config.toml
hidden_size = 96
num_attention_heads = 3
intermediate_size = 384
norm = "rmsnorm"
tie_word_embeddings = true
init_std_qkv = 0.0516
weight_decay = 0.032
warmup_steps = 0
schedule = "wsd"
decay_fraction = 1.0
train_tokens = 110400000
max_steps = 7492
Each number is 500 + 25 x the weight over the matrix's rms, rounded and kept within 0 to 999. Layers, rows and columns count from 0. Numbers have three digits each.

# layer 7 attention key, 32x96, rms 0.0764, rows 0-31, columns 0-95
484498495493476495534505503536496490444505478485548518515529475501479459484535513509467504516507483492514517501480469502500509499540510499511478501507466479475508469527488478475520483551494475481516501502540489507466538484548533502528519467484497487516487502506511509478507522461524497504
489467507490481450530499512506506508460539469482561501442474491464511507490492531495385507528502488456503519559526506498446489501505529499489537476491476488482538514508479454481496520540500507505558525446516488505467511523493524557496496467478503485550504489534518556488536521422519478501
489485492493554499488496488460481529523493504505437495515513475512520516494449500483542515485531557479493498489511525495530449462492488489528524519507525495507487479510520551516519530471503499539484552510429523489528511514480496460466528499532473566489508510497464465483510482548511516475
470451530524494469457491531481560494490505508471454488490513501489521484480478526489491502452489518489500492488523519512504477496495522487523528480511518466489477460514489500504522499500520454484504509507475485504511536521505512517488529480500532492511501477522506505483527478492507472477
554573492522471530502529460460461507486477397452500491489516487495473491494518545504414503499495494503492520516500512488511507473476496559496492493471499491500530494467547503560544507502518499527498510508471490454523485455508477496477522453523530460501525480513467498498556541526437497511
491480499494527506496485508516505466522492479471489482537526491482509521499496516534491528473486513538546541484473483501507531501499506490500531532539552504547446471502519497470511491485466445493496440482483507559490462488457514520546481465505508497522534546500442487519471531511459503500
517487472523513509519517555502499490500496491502468471492486491527506532477554517522508487521503484525492525513461478511515501537490493503520459445476520506516486516519493519447509531524511473465477492509517471497519515560512465465547502524496500566498481481518482490472507525531488513529
500492507519500498507489517456515516474553517473508483496500521531531519512546484491423519516458476500531502440477456528470512493478511504477522551490459499479496523534499525495457525490497461503499517508520463494460468459500516476485536484480517517488524493473518472531541525494483500510
503505492497489457544521522518476460464516503500530489472522524479498512542482514507427488508493482501501535502516497508467483480510501495453501480527467507488497474500495499487518541560480508486524504486520497513491508500474538505485511469492518502506473484500514505484536531441485515519
514489510490523523508491472463525533536505488523442477528473516504496519480501493494532525500528515507479507522507499467487500538465487538475519514544529483523494501502511537554507510436505519540475509513441509513557472509506490478463487539525479515477490494473497495543519487537478458486
560456471521505492490486506474491522496474499502491539492492534509535496510479487506537493534484540544544472480504525475500511466515473490475472462495519502508462480498508490492495493483552535523515499497505503470499531477517473445507491510496509477482452527497499483481520510528453513480
482478543522469446526494535547495446471519493518571510490513485498471483532519493514406468527490428514546511533477508530472505491513530496468486505497470492478531525489506495464502503551451558515534484481572498506463465496449544514498502466502538479525506500516505515504513538425485534549
531509524502489492526499480466502525484499507528491499522522471528496478514480486504440483453508542506515499520532512445487502486493525480487467463471472491504515505523461568482468518473498471512505495496534498519553516505482479495500475491515516494516486512536493478527505509511456513501
450482508494482522476519521490497512509491473493504465517465492512506522438484488495481476501476488458522527499490480523502474506556471552465551508541484511459548506522468470463505492527511474515511557486464501487488465476495515485472481493498464494482512500500502522540507502500523476454
498486483478510499551491470528531523539486498489518576514508515540505485535444478493530474428504561507490517534441509510480527466487506508528487513467521458465484464485527556533551476524467480471486544484482482512534507467523522459479501493535442506475503502514510486513501525521466522517
568461483462494469467496475463502519466481516444535527458491496512463488493512515479562526555504525473487445493472504509496521497488486500490496508432482483505442502510500497469510492481500463491496508501457517503507514525549521472466492481514493493488545490489511517516515466503510508459
504540516519460482488495528515503532517499512518488511504449531534494500541458526510498502533477473539515507503503481501487524465506524487469527487514520491485507550476526493516516546461501501525506504508502502497462442527545528499491495504505518505540473472509493510515515513499503486508
519480494488499489508465522522543529529507483536494514483538539497511502463512500450508514503488500542473516500465486498536498482527521499512497550456489458482488508527510509497478459514483506518502493540507487502487507508536510496511490517536493488489436445536509502479498479505511471489
504519482479492528530517483521464518489476495523494517523524499555477462464538521520548497463474574546490484471490512501476522498477451484491529454475504523489494492510493527523503516487518483517491516515492474484509471500479497533463489485510477530487483526529504491498509489496501497476
528517523502495504534474499535495512494520526520508528513512478506551509497462476493471454541533464509487533567520555479529502510453457466518511502525475505463522529495498518507479499486495492533468476475503507507470512496484503515462513495508487502515498491502512450521515518538484487504
477506547496526488459463530516515522522479511496495510528487513500487551529482479500513511526532509465439480491467557490525533518489495498511511540472480543500502517506463442467502467526530505492544487522436500521496512531505470508514528493491551489453498498517506490509482510433521500548
514511546492520476502490511477460570515480491510513478547583504480497483495501525509508504484487485479502500487514476490487501441491492489501510488516478537514520519500524504536521478508458442501471480538531517555478519491499535487517483512486469489478516509510467510485499546519513496427
470483464514458493486464540501470458509481498489539515463514524465538520496488475488522451498506510463470454507524498489463501505471529467445479481488497479515535501539534517489490450503501533494515495545470504527511537460482523519489505519492508499483491507538512538481480482531481526517
481512483493496480528485487500510524510495502489523497480504520504475507502479489481525494429513500488488516544528470463476436536521515503486490522461503504498488514506491517498459482460523515487484504505529500520499476471515501523472510473509493550514489514507502494493488471482495469478
496448492479447540508411501501491488515432579504539492482537515500526527503492471478528496439520478557526535476436522497563509460530531481475508517507482534506485524497492495506490470461542506533500525479470550475493466507497515482519509511516529478489506532480523511510473468522514529510
454484492522488505429531487503493523484477459518508497502535509498474516493498497496523493539522495468486481477509505461512527475517501452524468487523514487470498501504499489488498512467488464452463503456526480477497530482486486497529507464472479509433532504467541469486468527517506498473
514518498526478542540513495447486487512521493508476539486500516566499504508506503488549497487430491521528463516510484500510497485498483498509477498478499489511523527491483513466446497504491507490544492526460474521515516493475508515504524531483499497470502484480494499514450483537482507473
497493519448486512473502530507509535503518472493538504502455496514528513481531494489483551515488498501440497531514504517537492492536501490493510557503481492509464475477534488522496468497518497506480487511508440506534491512537540489523485515524511499491467521470488491527496484500511499536
486469493486512541488487527521536483481515496504476504484527517482438474499498467483490463549453500512462533503498488502526540507524544484493500498520490539491514465527555534488501518463489531491468488509496496505519487511497502475483482497448473506504488495487462492490501508490525529516
503550468517477497470564442525476461541504525504489524520485536523478502472539526493461525494513526495518476528479531525495439504501515464505522467478514549504477514505479500538474465473503516545507506527495514521497517473503516448502502504545494503491470474490558492519506514503546529482
548504519532482478503552519510464471506521518539516484508492552491470494504483550494475508491503504470490476499488448499524498513539472496475503532538511452486470474499474485533462490465506486522473503534505498474521475539485529503470494492492525505518482517507514486475512488461501520518
524507448453508493509481466491527575505542441465485471516512469472483496517489522478464511514511543498506508569453447485495549504498480499505535495517530495485533518471496532493477466492518470475506482466502493543475501489478530497475478493503517536524469500503458501461509517499478456461